config.yaml
d_model: 192
n_kv_head: 6
bias: "none"
extras: ["capped logits"]
init: "uniform"
optimizer: "muon_hyperball"
beta1: 0.95
decay_shape: "sqrt"
batch_tokens: [32768, 65536, 98304]
seq_len: 1024
doc_mask: true
steps: 7711
Each number is 500 + 25 x the weight over its row's rms, rounded and kept within 0 to 999. Layers, rows and columns count from 0. Numbers have three digits each. The size before them is the row's rms in percent of the matrix's.

# layer 4 MLP up, 768x192, rms 0.06, rows 321-427, columns 0-63
119:484485526472487513454461514468491529461501507494471450503472530514469495512497486495457519504499512472505510484474478500493513459489483484482506525510529542518478468515447552482506495487453471
101:532516540515481482520515476453497521520470492474503469504498495519548496530456486467493477522459511510484504557508514524513484466449491487504491502519549485510488487500529539497443512483516478
103:514487522505491515461518459508501497517493498505524506508483515535530497513458501481478510532525506487506545506505497529490477510464509490529511497559513503484477501496487454501470451527511488
080:500482513476494538514536461486557481503534536497485488488477484506477478525515487501476495477511520517477510490518495500507444505478543521497504499506493530528516449470487474511485565494451512
106:509539493452514466488520491468517519497514473497475519504470508505455504503479504500514489500471482511534502489518501508545482526553500452476517541489495494480522484510436513489485517533502508
115:534474512503503523526540508513461510524534521562463434499494532502486461552485477458483529457514482460491521479505505498482494449492476506490467480511500523502499485537472562512506463514506550
095:427459522463535514514516522498524479486479542521476513495520473497481508510504540533485506492470494484515510469488457495527532519535515521497492513489496470463497483461508506459491502484543460
099:504484474533509449466489500501463537498537493458501538527499487511496501497473529524478458556494498510505502497473525473510544494474503526509509548505494466513489451504509523547445483518532499
095:462508491431533532550491508520513483517502495477485495502477484522483518522486520521534497512477505492511499513470516527499517515507477526449530510516501489451487473495504538495495468531564527
096:522518476469542516492470499517518532520535484522503477473415482472513503463461508507503505467515505486500488521536461503485503500530485489508477552492544469492517526440554483517455490502524463
092:517511570508517503481560503489501463454500515517548530471496521524550543503492492471490517509483502480437500479467506428518478504491486512526514508495519520506471489530510483531490521541533479
103:449464484488486526519514520508514502513521522506506535455488514497480516510486506469532500490501451565521513471540507497510569490491501516441471498507483474487500479488485489491511509508499519
103:535491531481465509522493497476484499465425482568516522511483503500532493518506476542540528504537494510504535506497527504504535518560519487503475454543471466507481494517529472457506491538443528
087:519545503501518532512507497564459452507463476518500508465531522491525514540517494508487480542470474476516476508503492462501482551540509489471529448482479485525513526502521530473467500468484475
090:494514521497506503499488498523548550474542515519498533506482509500492474524503485489459511513484520486495464481442488459511514492513480472494468500526501491530492464487536504480481508499506477
101:493531496481497500526519523511473530445477501536508509499467497518532524521491571546510522501500514515528542450511476500495502507530483509465480503492510514450506523471473468543544532488533498
108:543564526514517492526476454549502519476519463506499503533440499483492504492564495457503504500489500511534483546483463479541537446533520454493451489495539460496486495466512496521518470546502478
107:508499474468481522547486468503527548509460493548508550482511464506450500507495471453513464520521474501468496484477514533478473497498519493483502518495539504504478462506492551478504506515537472
103:511513520483475459477457515475538493487490539485513499494528494489498499530497528518497520533517479507521491534548499546522552500497528507510515506526497515524524504501485510471497504469543493
113:512512517502468532466476512502471484504502469488466521518496470475481478455476470450494483505511543522486500455500541492528530479472482463502450481479469506477471500507508459513507477526491518
127:487519531506468525502479516510501481476501521489473485539521510515566489524483516488465529513497525450520491479480539534494528511535512482515490486532489512418495511516510478510500521529472491
095:499530480478535509530502507570505504543501462483484549489477497462486501507489490496541512510470530451493474486476474460501507505550450479469462524505500489495494467508507514496528483442495474
095:494471507488461560431499518489562520517516512546497504513491492462525447502508468463439500530498515533489490468485507545508515459436478487507470509492518526524494471504519485505512505500514536
112:488511498476482500453510504491485469517542482553473529512482488521462479475496482498476511509473482522463534527486493483525472493483502543512461488526518530486481495513505472482479447464496462
117:568497495478462463491474508508488516514485497546499483518505522509518487505501519469511539507493473498479499557543510512559536525506497512515527517505521526502486486466513512520503547486481500
097:499487443486454460494484479514486530478516464487496502513486454494505484516512476476528476493470497498506473472467530530506527490510494513489485534508500476526520468444501463551489508528515531
104:513530491463482502521500472480501514506495462466513481478535470502499501496505508485477505525521488481514527559511469485481517485524459478501506503532529473483489509501492562511431571539493498
098:518520548467523511528504455472513511529495500485438518530493497514517494527492512507459492531505496533553522558473511494547548524519520545476465474492503507486467488540497548467460465510517454
112:511484469517500544451497491481507513483503483458504530479518482496548478537490500481463526538507483474517526463504510495479499488430523492484516515496526528479513526479537504491544552502467490
101:475470516499521538528457510518514496512492486526493460497462529543499511497501462518550446494493503504489502493499482523540491546514484512485470542469447512496488480505481508505510509540500514
107:525526458542512505507490476492506503500509509464456477490494484511506505479486488529493494503507491506517567465510516472482475436491510524486512499476541503473529493479538546472504467523494474
095:419473496500504516507487454502508519471517507507503558463472485519533527483483512482502494515522491488516526525493515512526500522503475525551519562501532490474519505520469450494473512473521560
108:491494550528470498459540470492492538475495529501495479487509488476514475526484490493498509523531518521471520538512485517516502490482483496565490514532495498540501531475462498484458526572528477
089:515476458489477495473492526506501495497484519575484481501526531516518482448456484511485508518498502487510541513511467511466487490475508491525481542480471492523467497527492476490500541569496507
117:492505507520501499480528487499501525531525499509498465496483504489485487490514545502495545448561522508493492525500473499507496506522505459498500486488535480488491467514456522503465492494512510
092:509463499531548489499525499489508505515467504490504491518521509515476521489474494463460503498517518506533489511519548487512461508533519517534488500494557495495481485482532502539530516474529473
093:492524489512467519512464519543493526525553481519526459457507526499534505545506523497560501520516496489494415534472531514489509506474516548475492510465509490510489478566512526481520497492495506
095:487520505523509508517541522533517561516462492534496506525497487487506483514515472508479491478482482529512480526501519504483471539509476529471505477527499490517514515516505511458431523546493460
094:529504470466519498489503484490467500495487505503481489510492485536490467497473451493520507506521536507482456496504517479532505496531519508499484476469508498486506547478507465505475515531494469
106:427541502503495475496456476539537477513496474505531525497485502529496481508490509484465446515547530455477496485493508465535489540495469525508446490508485527515537490480534490515481496520510501
098:546506488524511554469549509455493485493510471515494489513518521530452504515486477501486535513552482551503496470504506514506534519550503503514552481498515493498525536493466507529512505555523530
099:490484462532482533523489560481511489483476523497472492518476486489451480479491546501505454513523499543510518526508512515529491487495506530515474498487523541470484504502539483541482514507479500
103:489494491454498496502505495511495563540539533532456518509512495563493452464508488491477490504501517523477515447475518511482486503518507529506485507477481488510506493554448502531463527526521526
110:505513468524542496478494493495526494515499500482512516492527549493489526526532467472534515495474557490508508528512533491484526492517509511468481488465506507495516449472495501509479485513501492
119:454511518518500520467539497497481511524502458530487489537505534487524503491478463482470480487512530533486471512494494485468515475553522505525474468510538528502513505511505507486483516527491418
097:484520463523465536516473498483522546534450522500483482479497500479526515427484466511501461519524459549556503510510526469477544508495452518506469481508505492479508474502495511519475488505531510
089:494518588534471450516536504504481465487472507504498494496518506529477510544483472487464489504490541525485546505497470484494470532529494495506478472533543510515498482504512507486446523465504541
097:489518548503486493477533518477481481504519504498470445566523468503495512520498525419477464528478489501483473506500457466506501514489458548527522549522499503457554496508462528527508463484532497
094:526515477534511482482473443521513497510489517525517514494500535490474516521509470529477475528493484469473467502535513475527470508457522521505501518515519510536478468526494509515506459497501459
098:464539508510558470496509485526510486471467519497528523516520477447541463461519494510531522498513502455486450512494496465541554521525559516535483527481516495455504533530478526502477476567522470
104:496524496498493514491464487523499501521486534544467523501471469491511509508526523459523443477525498517494540431496496504527491478506504528519517445508493504507499465490532502501514513464517488
117:500488497487501524499576497483519494456513509492500507467498515502480487514434480474506502516518494516539554479445524517511528492504471464463504497517525503524531462458485507479476586504496489
092:500529492501486499498496480508515510557483527506481487484529484508477511491519501493501519516533519480522534492535449484548506530522513507475459505503538495491468496472504514506485445515528472
101:450489517540499470497525500503498532465495484505492530476465498506485515462508487508445485533528518467519483468513496499483517508504508492501508509497518494502471472538447544471521518487439471
111:517544491525508450458480520465501475441507472528545493484501525497516582495502472494496508499533470533473475505531477487470521477490483479533497489515468501485488485530532487511510529492502512
115:458458472479514512501487477491491472505456538533510537560481503515493482540498487502483480510494490484489519526514499522495480522476528471479482490483487531474520519487483507504515513468528491
090:486537497490476547533523516493478497486475512487528537507502513534464530499465508499490510512527460506508491469499498492478491464518481459516425513482453536520525517498490495466497475549526517
109:465536472468488494519517497488515528495532496502520469495486514513531512481498448499506515493487510497481499548531507513464506488500492506503478537456480515531497505469571492486495544514481443
122:500476514508489487555474507529483525493529434517473483519498529497505539504491477472548484500457530513517535540552482450514505503539503465518460551490477526469496488496491532500485503532499480
091:512486513462549537529499475496517507511515496462473531496503488555522479541492501512470444536538526494503533468461496494476471498496494480515482492458477498466539473505507523475486491496487472
103:488539474530491506497503473509531522530502528515477446507502517472487452497538501491510485526508491521516476512509494478550515497448529446490500532475527487504464445539455502522508504492446517
107:507569526521487503501502533536486486487507493496507521467456453518497543469498481492490513480501482516487553520526516472543513496515516496484496504512528541548472515526522543525509504492480525
090:521534499478478494452519504491510488468516494485507475524503481522502466512463471417485536495527505511462498483471479466521532498509505445488491542511538488512506491518485507505465524511497551
100:532551483541461504478493499482478503463489535542483492493474478523468530469478512480546503517499520492513531498494512516450503489507516525494462515486528488538507473500538547476465514498511510
097:495474503503514511465493554518499495484508502514489509503459471494473517507543520519466498459514516470543524496478494482483540532512523471489462510464514579496495490545466512502480507454494420
121:520490484522497500504504493503542512534517516488473497456515495523502488469451550492529540462529514535551488484487490491516467502574486507461496482497559506475472480530471546494454506483497534
091:533504454485487503519502523527557575515554548516480458520466501507514497532498480477477508522455550492507500490506509476467471483495482524523500508470523487460538462459482478454475512519492530
100:527454530503505487444541526455496459481490514479435486556503472519506497490489485486493493443464490506510524507496503498546509473470495534464517506519527524474479505512470527504473545462513493
107:513450499507497548481491505508469503474479474503506512489487483495528474504509488496475509539556498529496497535499508523464511532495438475514511504471507528494496488508506457510536506528503525
089:490530521425524506474492494528513492445491526521480518525463515519489536486523520484483462484549478546505510467493532480507504493478539501486488510475497497486455503508506505525491542535528475
116:514511499519430478491513491479471499463488481464531518472492514518525493501492508525473456468494515533509489535526487503557555501500502512518481475521465506495561484475513491487475487512500531
106:472538491523499461450502475507498520485515460485465535530465504544458479520509473540510521497507508524463468543459459462470530537501528516474502504509494472471506515476450529496528508506437482
101:486513506466509515477526486462494483502459465523461494518520486494463500474475514522509485457510484521533487507497474555514504492517506449445521490523501499476488468519485489501428442503493525
094:471508486484520536550491493534489539490499518551518495461523505488484509497558454507495489532467485509511517500517485494478513557478495512507495488487482515537487540477540552506441485519506509
092:484515492523514539502509534503481502513501526527484545517506498500510479448487528491492528512458541531501488488538519517548477504470546479479501515493466488538484464488540471503532494539527486
099:506486555530497469526471550517470489523512503535450468490465504520536513534497453486494513516525533523481472493511490474571481485506509522499498515548515500526496519479506501470475533502501471
122:471528492490494534462511465528535515484483511508526516502462538471510543485492516510473498525484420469516469500529488504497522489504509480501527510491550540496458494519508506536509452466570457
095:500488474515511480548541449539477503478511497504456522552514499472516496545504456503470456524494487505474509530484506466544510525537496486503477487515523503512474506458510479484507495493531479
092:550527472497496530516517518482453525469477497500483481485507494470553542466497514526483482532486475530497488522530472483560511512514485488486510519499569522542498524499499512485499514497531493
090:488497490526464474533530537514522496499530522531485507442487485510490525480536475511461505506521498508525486535520487501523510519545495500509465504490503507536467525486482508536510475540470575
111:527508486440437551466478472519494508544520507510501533517480490515481512486498510509498508522504489498503494463533468513513505498535458505510428474439474504488464481484533519489467463498507510
089:480495527467541480504436519549492482471429482519488503502528499492468492488426532505531536496502488521498520522521487490474522490484513487500533501473517547511495538504501512480483479474462485
088:500525438497487542450531505469498525518474454511478497480487515511522485509507482512515484524478491519448488482513541456496498507546484505536506473482487514498499506472484468472466508483466496
111:510478558510441502536459493510514481537456544508469502573531459461481476497498462509479498519476462493482495510517501477548495515467465517509528534487460506504495478486455520477513514468476500
094:526501490452482521462521461507514493499456515505523498512504519516475492511496498429496524498487429493521484521507471526501482502475464528439477489477489481530476487490515463477486525489501509
114:488508442459491515493495475525481511475534504536545472528515508522504519487438505496441492535485508482499525526508486508504543492490515498513475496503511511506503490509485437507535483492496510
093:484466496497493510484489471463461505469553523505452493511500503563538516500496471532467491469461517507552535472491507489506475517523513500435479507493456504483473518484503510502516528492526487
098:485508487496499481495473491481527527482544506495466516490527543485523553518510493485537503502534483487533470469549554471487503509551514476517514499442510490463505504547480511500434518514464484
107:484513517490485523466511479498502513476461466523471482490485517508484497497481502457521518482470482465498483515564495506578507517494490534514519466508493463551500549455539504559477500524467496
095:459462531438480474467532508537521459461492523512513548507546524542489533506499506486497501473493437478510498514518543506508506548510496511518515531499524475503525519471510509514492522530508497
091:505518498466497524499521456496467486482521492509450531483530518525477514461535525469478482490514468510513499525526527484489475509501525523511516491494543519483475469515477492485514475478489467
106:496491534501481547506452484497501488495474478526488534503487520469507530481507489487538501534483480482503515507513522512533514500533556474529512535495526515493479494487521469484512471455504486
107:446498510525485484541503510506514465498520542503490490487507490503498515490525536471530453509498517530498482490523458483518491519531503497453518504499476536520521489534465542493467529417504491
101:459479464503493521510487444509470510479482516490483488530501525500509471499493490515526556471492474525525515520518481593528479487514522510450474493491509531502524536510485503502457496542486471
096:449505536493483465484471513495563534473469548514533476448519491503528497483494532493495539458525521465517503534454467483478526558510502496502490490550497496483478446510483506469477485483500476
102:489499489516510473509469507496531478451503548562511450521482504493494489524473465477470533465516519490553524528497512498513522529560510506477492514511539486489472521484520489529510518495472483
097:513526507483497506466549525513480501496526483498514456510480494520492524458463466474498481506533479514484526502536465482490524543518479559475539563479512547462502498516522493489505473497519543
094:451539500528518541513525488497475506516503479535489516479497503478476525505488497482502463522480547449517503489485529539510516494489504464556477499532487528478478523542494501520487494440500492
103:522510530537500522510495494513528507521469494487498490463484458508503502481508482455528494500530568528518457551520482469488522506500535531503423481490492516505523461493527470476513484484481520
110:488542495456510508454480483535508492520518528512481526510475514487489492476482533509529491511544491486444503498505513489508485487491490498519505488490485499511512476510527467485493450475560474
092:480559535515519536478527515534496481537474508525508521464511514483465508502546492505483471483514494484479480485480478505535497487520481495450474515517480507518475473510489483529501525521501502
084:515485517508486507512449496527487489452462511508482510492540537509483509510504510538491458496491505472524469489538519474500505492484470492484500475446513484496509500522475476488506454511520473
083:529500500522485514488528499469517469476460482511468482506490543514493503468513479526474490474508521521493480452544518473528474514538495474505541521483508453505518506471517479507524524519531482
091:530524487506509518496485505489510505492466476479527526459506556531447495482498512465492531535495492482495480548496503461505527543506427529505489481515504464548544508491483497481469490508563512
105:498487533477494542480446466510477477487522527491491485536523495531548522483543497499446477519486506518456526446532524501526568525458526484476472461483534507495466493499489517474518446530507467
124:477504510531470500471568481525483518493509519512486501471527494494484483495453496466492467498472502508465552509509509484491481535480513525488498479502479525489473493474468497485456478521510523
108:511494497502517516521498546527494480470488428532520517542514483497526489478524492492516529522491489467490495472489540543478537497511518518490514561511526502455546445498488453504501478448512527
# layer 4 MLP down (transposed), 768x192, rms 0.0599, rows 321-427, columns 0-63
118:490493548483527531468471476470471513462517537518500508515502476520516454534481486457550487473442460518484480453500462479469543506479534507525505488494469514509499490442497525473512445440503483
099:522532489474492526503503498483495501547529446511499487513531454506547528486513517539488533449478515513525495505506541502506518478547518468496506517493497482475523498477495502541517473461520478
096:539508484465472453478491533469512493548495502484492550518500489472480506510535515469531503503550531493499527534517497547482488510501516469487567482514500479499518489499510491518511481547470475
084:512541474534491513504445510503410510538488471488502513521498521478507513465471520454511494510501453489508477480485495488517559524510491521498480503536503489455501481458512522514559490500531474
113:495453508534517534499488499520499481495494545513509487457528492464504486501547494529501489486529544501488477528511501531455525476475525552538479434507490493483470495485542452515520481491485492
116:527476510453531526488545478463491498518530519546473491505476513469485464514527488470523490536537490537495520520476455514507514497519497496513465470508515528482520555486520489503457510516457538
099:472509440513499507500531436544488475520483470504536497531468463521545530525503521490530493484516531508505531503498498471458442554474531500480529509525468496533511505460506487522533529502479573
094:465547485498519517464499476444505486495479484508466534489480547447455520474526490501477487504504517531503530494499484509493453511466483492524502496507451512469504524484531510461514488511493505
087:503491489549491496519476507481512544500530499504553515493504533480512509439514480511507489479542504485494518468514482491518485502469537483498447500499517493519492474530460463508508500541459509
102:549505482510559516523508515494504510535489492483529474485453479475515497479484508492517509504467485469520502468474525555498516483486477546578512489508516506474505512450512479534463439529523470
089:503477446502484515532447481495501550502507502512476464530482522494466438474518508546488479448525478513533517505506501552487523490504535480493484518506471495480512494480486500467484479483476549
103:490492518483524519520496493565471508492483496524472496534510504470530516484464465500457484464528474492507504470517504541476509554493528547480478507506456455473517472476485481501511494483519517
096:489508519550525474523490480487449493526518507481497508475487507514518511497511479521506496502521480531503536510541483464484518475489487484488492472485489517506505467514490463488412504489480521
088:457450521498491484483477504464548526513502531521499491531447462506454513481496482530523526449505532531511507492523516534518509463469471512499462539492505529492493472515454491498527513536535552
093:497541526504511522494520518486487504493463493513516481483491519507499531495497471532535516521496511481506515511563499506473495524488508532506514472492503483482489517489473502522520498480484500
104:510488500484468492505519484506538516463474467521539496546466518486456508460495466508555512484471486491529506533439496496468484477526518499515516498516542510500480529465489521452507550506501479
116:508551499514513503553496457536496509514484507485497482458471502513467492473498521453490502470505527502511518526456453497537487476497499441480491511495502495497471508447487487496522498563470518
102:546545479516470478516453518501508499483495492500499473502524464499490445506489507484521448512504499481459502506517537525478524514488476490469496491463507482552529509463489499520504466525500522
108:524467530476496450497475451476508437509513520466473518469490496502499461467506509460502493508542475503496473518502563506467510480488497482474497513498518505524500513515497497465521506469530497
140:529522497478487489488505484520491478543474504526487530519520457495470506460484436467476505499495518493482497437519505523508528504469487463505471516480485492459460505477506460496533502533464486
126:490500524519499510470492512520494493494538502527455488511464486475537504492499538508490520548520537465546495521482504529525484460531531480501521496506472512476573496517516479482517577542519468
089:497485508509488484489498506431467546476468557541528462511519489502482470521527499518514497471492511527511518514514496527497508498499529512516495484479495491510462540513532446467457534530476521
095:545512494515471512471505490462496501502500516524485491491536511499524494507496500514459491487477530466455498507540519518472541460483489529488499463534514512480491497467554457573495498508510487
112:488512520488516531430508500489529490486483508517504508507501510503496524512516471479492527506518490502477543490489516491500505498529524505548480493553509546494509496486510454506527521538483474
133:569483515502463488480510491523492551507463512507498471506500519485481512507502492443508511529503475449500554546507481491536562544482514538547528490514484551475480475473524510494479538468495474
111:515494447479448492512475447503485520476528475496477510511483467464528473515463469491507493472501487502517479500486541517513517529504508493474494531494517458524498475436489488518483508541510495
111:505519520463480482495526484493512503498521513507492519498523472510514540492476516471507491525534531505507497499486490540506499508484482509461518479512513473469487530503508563508484532541483482
098:543478517479485477496518521490453448498487572491523503485453505507485473514503516487488461493520512500513478536487444499497523481512543568480517515468500466526505520537489509531484522453504496
112:523473514541493475482515477517508550480524512451492491498493509481529495482518521469522491537515530447496476489509543502494521493470512463474531529511478492474500498495520494478518537531506501
111:507495523507530529520477532478472488522470492487515464470476530491483502501520478478562477468503526494513467529470488492531498549502514479489476489468493514513505494458497506505521472489487483
115:507512516533516473511473472514470533506509472489501480486455524483499526501528479535475487498523480492500550496467532479503464469512482496465507519504539486465481512523525528472485512528512479
089:489518469477516488480542484493497469494471484525485486567523478472507503511465477503524497505538505474512521503487479524528497464437553538498468455483471462537512484488483514505530508544515453
109:518510472507496479497526467532531488486503485512462490513513515499511507473531494492484531505472535441485524506473505546544443535489479464538513527548457486492491490476470484463488519555510517
092:472558474511455463492556491530512499486483471486493518508514549479464520490532514459481525519481511491502549517491475452444462473480464498523455505476478505528505547497497457488498487473470511
111:486535510459515470519528509474484478525496533471455508532503488500479534456524495522495527451489493459486494495462423506490492526499511453516474496531531477560522472512484462514464526499458509
088:492477483508420527548511515497514457514527522488517520509489491524500473513471494509526487489544547507514495508512487451475496475535495529470465530506472522492488533495507536530457515471474487
089:525492498490526485508492491493550520485498512466432524513483488530526515455521524561473501527474558489513527489503494511484495477495486485533485487529530521500502492516499513484520533493528513
090:503455503481477496502452514445517453458540529502487485486463506503503514496478498495505529520489529461494486486518471470528512495501508485499484490506485503502480463482493453529540478461501544
087:485514476511474519513523518478532513536520484487501498503509511516515547508483525494497546501503469507505522449481507540496517496500478532498511524504531512499508525533510541519469491503518501
100:563479528494462515547490465484503517503471546494470528469506500459483490507558480484536528495522513491468493478499476516481510526490525506479510470499487510497503482469507454527470486492495504
097:485441479518491507472527528526484483516507469497482501544532496483492491517445544464522517520480494489486535498503508510541457511480496531514523495530506520500504486470520464525522479481456560
105:505516488469499516503450552499522523494507508507473486532455516437497467452482460522477525533530506499499530533475528492516488470480495501526472550513537500522485488513509491538446500502486485
097:512540520545504486480487504446513512476481450525504454455485509472482527497480480473453511517464467492511458483507459508516486535525495510485519515471501507439485506488522406479523474519501501
104:509493449497548459483508500512478506524479464504475502474515523474502522515537504493522502499468526490506507469522576514507486492537461504492485473535504466503574503504532494517548481491482505
119:482483536516477480508530492493504481565521473523482467524456510486520478490492451454481487489504529492496491517523523496475500483508490512466494489480522520498476485515529470541551538514511463
104:473516460481474501486468505491502518542437472509463485448519496510537504484450497471495452529525479544531493520466492459488520479475441507476491525502514487471493479535512472524510481527512485
088:491506415466522556492486499520536505491493499506510497488483487509521514471514501497533508502478478470486517464527515475507521545456533495501515541485467537496502531492491502460523519524503444
099:480527555511463490484510467527496507502497479495516490487510516474515525516506472451498495523466498478491499498524502482508515496450433506496497481508475477454489505527472477539507466427487451
092:471495508541459526535495503522487454508473515491530474503522432514517521506510524469477493478501522526490529509501502502499507528513510479505489474475469506534516482487476484462514507483513529
100:509511499471469468505524511489515484525490496504523483494483482506514452514507516475471533520485501478478475469511529515520458473493536526505502489509498525548467487489512500506508479533457501
100:494526491485518510489493507507523506547481479496448482494485476514500494526478524468547449478495465509494566508503547501491525515475515499527518484488489482492462496484541525510488507488468522
112:492449497477502472504532501521539521508522506505512499490478544484540507526532471513556518512477489517464501474500528472481451557513492474499476473461537513519543531496486506524521469517523522
104:486501500486520503482548495469492513522492525518524510505529497522507519499461479519539488506502516521516490505521473520486498524518498541481512516485500514462540503522538488480538480465529510
096:544447495507506480522482511535508476477510534490539497495504499469452469515431498491453505553436484554494451503479522537520461515549513479485541502493491508497465523447490490456494454530482498
107:457509497488463477490455504471515498471503479462518520482456471513530555515527490535462503498521504549491484545501473494502481499547511472511472486465474481513506500491548484505509539443502457
119:529474541528493517495490511516493487503484509512499496478452515529469532517492515531509425516477519495495505466516483473478521525483505538464479517492518508533477526464439513491499501485468493
088:530486518507498469487501454505510510474514486492483501505501509476512489504538490479511519520496537503491488588502521474536513543473495528511575466508534491509523470506513516502474503456463488
099:469542485476499492474509508505520532512485534475496522519520487516500488464461527494508489531484502504519470506522526474501478475472499486517486508479472532503517516539450456504510507473489512
124:529476520513487473569500462560473500498472452476513478437490519467510516507491460493522531502494499508485501495542496491507507462500519495520468518489530502468530475477542525484491486518482513
088:489511483511461452486509507476494473454511488548552498486483514436498545495490528511484534475501488490484529524566494480510530486507530527499485492518525501542445560466492453490514491499487510
099:523570508482494524499510501470474479514558497457491497470554502488507494500471516528520552531507470492526484494494508491494538487497529472498474521500525502483524517485435483523491518534479476
119:515541522494496498490530529524508494487491539491512536491517488486497493472498472501478448454496478496524516501519505481483510487523518500521462487470530521512491502533532523512501510519455529
090:521466499536477480499534511465478488466520483492497514500461509505471511502555528534462450466450477510502496543481526493536508481525521489472458470492507476487492517477485528483512518506520509
096:464540492501483487507502510482550531500466512457497482547458514550466471529474501469499487511492526510541506462464551515495527459519486520494523501532486523522526530514521530511536517488474511
096:527480519537450499477544467487473479494502474500465467525510489493529491522477513491491464473517488427512470542519504494464478499462482537479485511504528491518459486484455456493527485523475527
117:511487501540481511498485480437450505511494515473532530482497486502492495482544526504548539502503510524508521479513465465458498523505543507481497508463511532538545496509465534504452510483516516
093:495469535520514531499491495505462475529457495503522545532531498546503501521461495483502523479541476520500504485509488520510542512497522492498487506499448475533462557526551518553508495487501462
093:507553513502486506532508485512488532491504488428501486508483482511466511554506511478466473512478519512492512470469514513449518535507519502520510496505514489531470498485496505526546511506471492
107:501474536511501470452518528469513553511490550486510538505471486513498510489510496539484503472519473500493506481515493479430473482494487509504482487498489537535487469489542490519459485511529545
098:487510504455542497509509488519459497506487483506540494509489499490533530539531425496496489479488472517501514531479532519457499523544487490529505519509523498507515504484499524562517516521461496
124:512499495514429470480521490478473500504507478451546528498516519519522490483510468523506547486512527513509437543520511495514528485481506480497503476521465499478545513481503484533490460502469467
101:466517484514491492547540511519485499504515497495477516503475525509478457497476532491467482497552497467505508520519526515510509473533510461432486495442447484498520472436517475518486474461498496
087:498528495502511469515460481490497512481519501540493461493509531481520468467479502469488491499500510437508490491497496469488502459517494509525481490497509513504493440519530483499548518500547473
099:472522487524552487505538514543487479484517525484493494511513493491454535471496515482459530527502496516570519519477511544511487526545485544480522525543505478499463549518483504506489499499526472
100:509529510488458491481472506492452511504496522484534489466477468511463497481493523482518481514490542506484484533514517531510462503522459510530525492506453482527493520539489494534499476526510470
097:482479500494497474524519514542501497514502498540519553474529492557491482491506540509537471492491480514503513501479494448492480483504543462511516507529456512512470509455493465520493493496534507
115:528522518473482498481469498466497449491453504473502533517458500473513497455449551487486484529505473517490513490495501484497467530503524495513491499487457480480522525482466522457535505493542516
088:518543538499456518508443511518529479505500522497529521508518520506461516514488503521493529492509520513512475468528522490496499488481506523508511488490491476530474533550473512497501521507464474
088:490516520502478513506440487468477467512473492527479493487497512473476462503492549507526489534490502534537481480472517519451475461516535533492488462535479473460512485483525488506457528486456499
095:511471491490494524495505539460493499501520506513517511549535528508503533515503522460483482479484489464497488505489487510499502470543538465494479487422516486481533471492510466554502485502497511
114:473509517424522497514540479482536535557521534482497520489495449486494512514486523489522470530481511482540478455517486456548480541482494492431501505531491473519470509525492516514502517541537500
087:523520515503477522506520513443541520501509541509482510524475496487524560480524442498489430489481491502496486494481472525524523483474497501507497513523510497486463484492513482514515526511566507
091:482490548496519489548482499517522507463549534507528481523497508488480510510505514465484507486542496478522500522476471528511490523464534484453482515511490511512523507524502502552529467548540506
097:544488472491519499505538494469458497490497450501507518559487513507465495537510491516481498507482490514475531496518484501507452511505531476508460549531493521513508519481494510510505483507443478
092:494503499532510493557479559502496518480532484479470493493502472506513505502488483575479501519507561525474497480487509490512511446542554482538510518512518491504510542510463535518496484508490499
117:522549524506520507506524475497459523519506505550500535514501518482529509461478542531486492546506551474511508507474496549504516467497522501504465523501510500462501521472515492546480501512522532
091:485502490454497498488505508488534521531437491502513480497474493448491491490487530483516504507536513538493497483521528471543515525509485467521524500504531500529515511546524519487488515550476497
096:508466488482507499482525537479486479483521498481479529525494497510552517557485502458477494552515510466487434542496547521538466511519462498518512479499496525506495480526486483490534491509500476
107:487482512492513528536488498477479484558510483498485493496468494474469480556499528499530530514478484520508460505493465533466534506510490477518522491511534472534501497456499489487499471518491493
091:510510497449497477503508482465497483525530469490500515464486499533516446491503550488488474529500531484489474500501528511496457501499459461510465468456505518534519562515513473467510497485518462
087:509450538507476485501495519490514515507482519512537505476493510497489461520454491489490509493513468549495524478489510489504505519473512476488516536469478527480548530484540527490515502530472534
114:491514511483486514499491492497502464507489473518480543504478518469483544485529487485507499536486462498495510504512495494521504532537535483520506535510525517515478467502500506492535497480508497
121:475489471509530480497522524513474482508456552480494530496528482492497501486461501503478494477520502476484499483536453537480458496423490502486504496462490502528541508534458496483479523467549504
101:548467533473542460491478529496542461506505511480505531505484509465524523508537495499510532481509501509474471480434466511517519537512548520527496496523472526516531476473507508479539487487545522
093:506494528530516513519474517507473476505505487489500523554507511479454517507470507562441492497507483525489493491485478503507501456491523460532500525447538531513511529476470499513477562477537487
102:463490471471504528515527489487502488478506513504472552523497474529566421494503473530537491478500501474508486514481525452466492522493495485508519480470516513542505531524556470516497503503527451
108:518510517473489498478526537510522494499519509506517472496507491489504499477477464505505488519530468531466490515564487488461503530465507556467537555483514544473524456527506480506504512487505503
088:532461506475460472460538469468512489478511514452525472529528517529514451516482494502506555490492480547451485519526490456456510517462491533491509478480476501488509490464500538517523507518483482
112:475512519458502485508504531482531514494514505487517492512481547520486526494517528535490525492484446555503504481487491468534457538514465486480533537490574520485515495488476520496473485453495534
122:455479495444518475526501502534479511491498478505486515496485508499518532496518541508476488506543498500475501472512507481470501504497459508476504534497498491549528509464516501528483514469552529
095:503505532450525524495459525470521465547471524471518482529496505455478510513444473465503467488498496483498507551502496489484514471493526522502524491475478503523463516486505474467512514452498489
085:470487492500504488501584460508523493515499484510505515477464481541534500517501529471488531501535493481458506525498511531456464490485498493484481526519478517490526462485530516563477523509489524
088:509485509484508505485483517480501529492506460521497493485507411499519493536503478520494502518470519458493524516494495512491519480478544483501495489522472538503512509507444532466489491468496516
091:479510503517496504524509506464477498492518519496457479505471449490530505509508500544519475460521511500524504478524497529508462502470566489521512522503513569473464498488486447487563501515472483
118:498495514504513505455484479492482473488494495466521485542538508514532527537536499526476507482477494515515497465519478524482488536448517496493476445461527476556476498519508524508475517479450504
110:456498474506519489505514448464525503479528513541508530507490538516520472518519513435536540519480467493466484503460469496493482471507518462499474547498508517529504473472470532472502526477475521
111:519457514521499499476476511510503475463523452520522518526488522508542455497534509461492558461484496489499498460487505558471507537506501478512473548475514511500528446477485465505539503457511486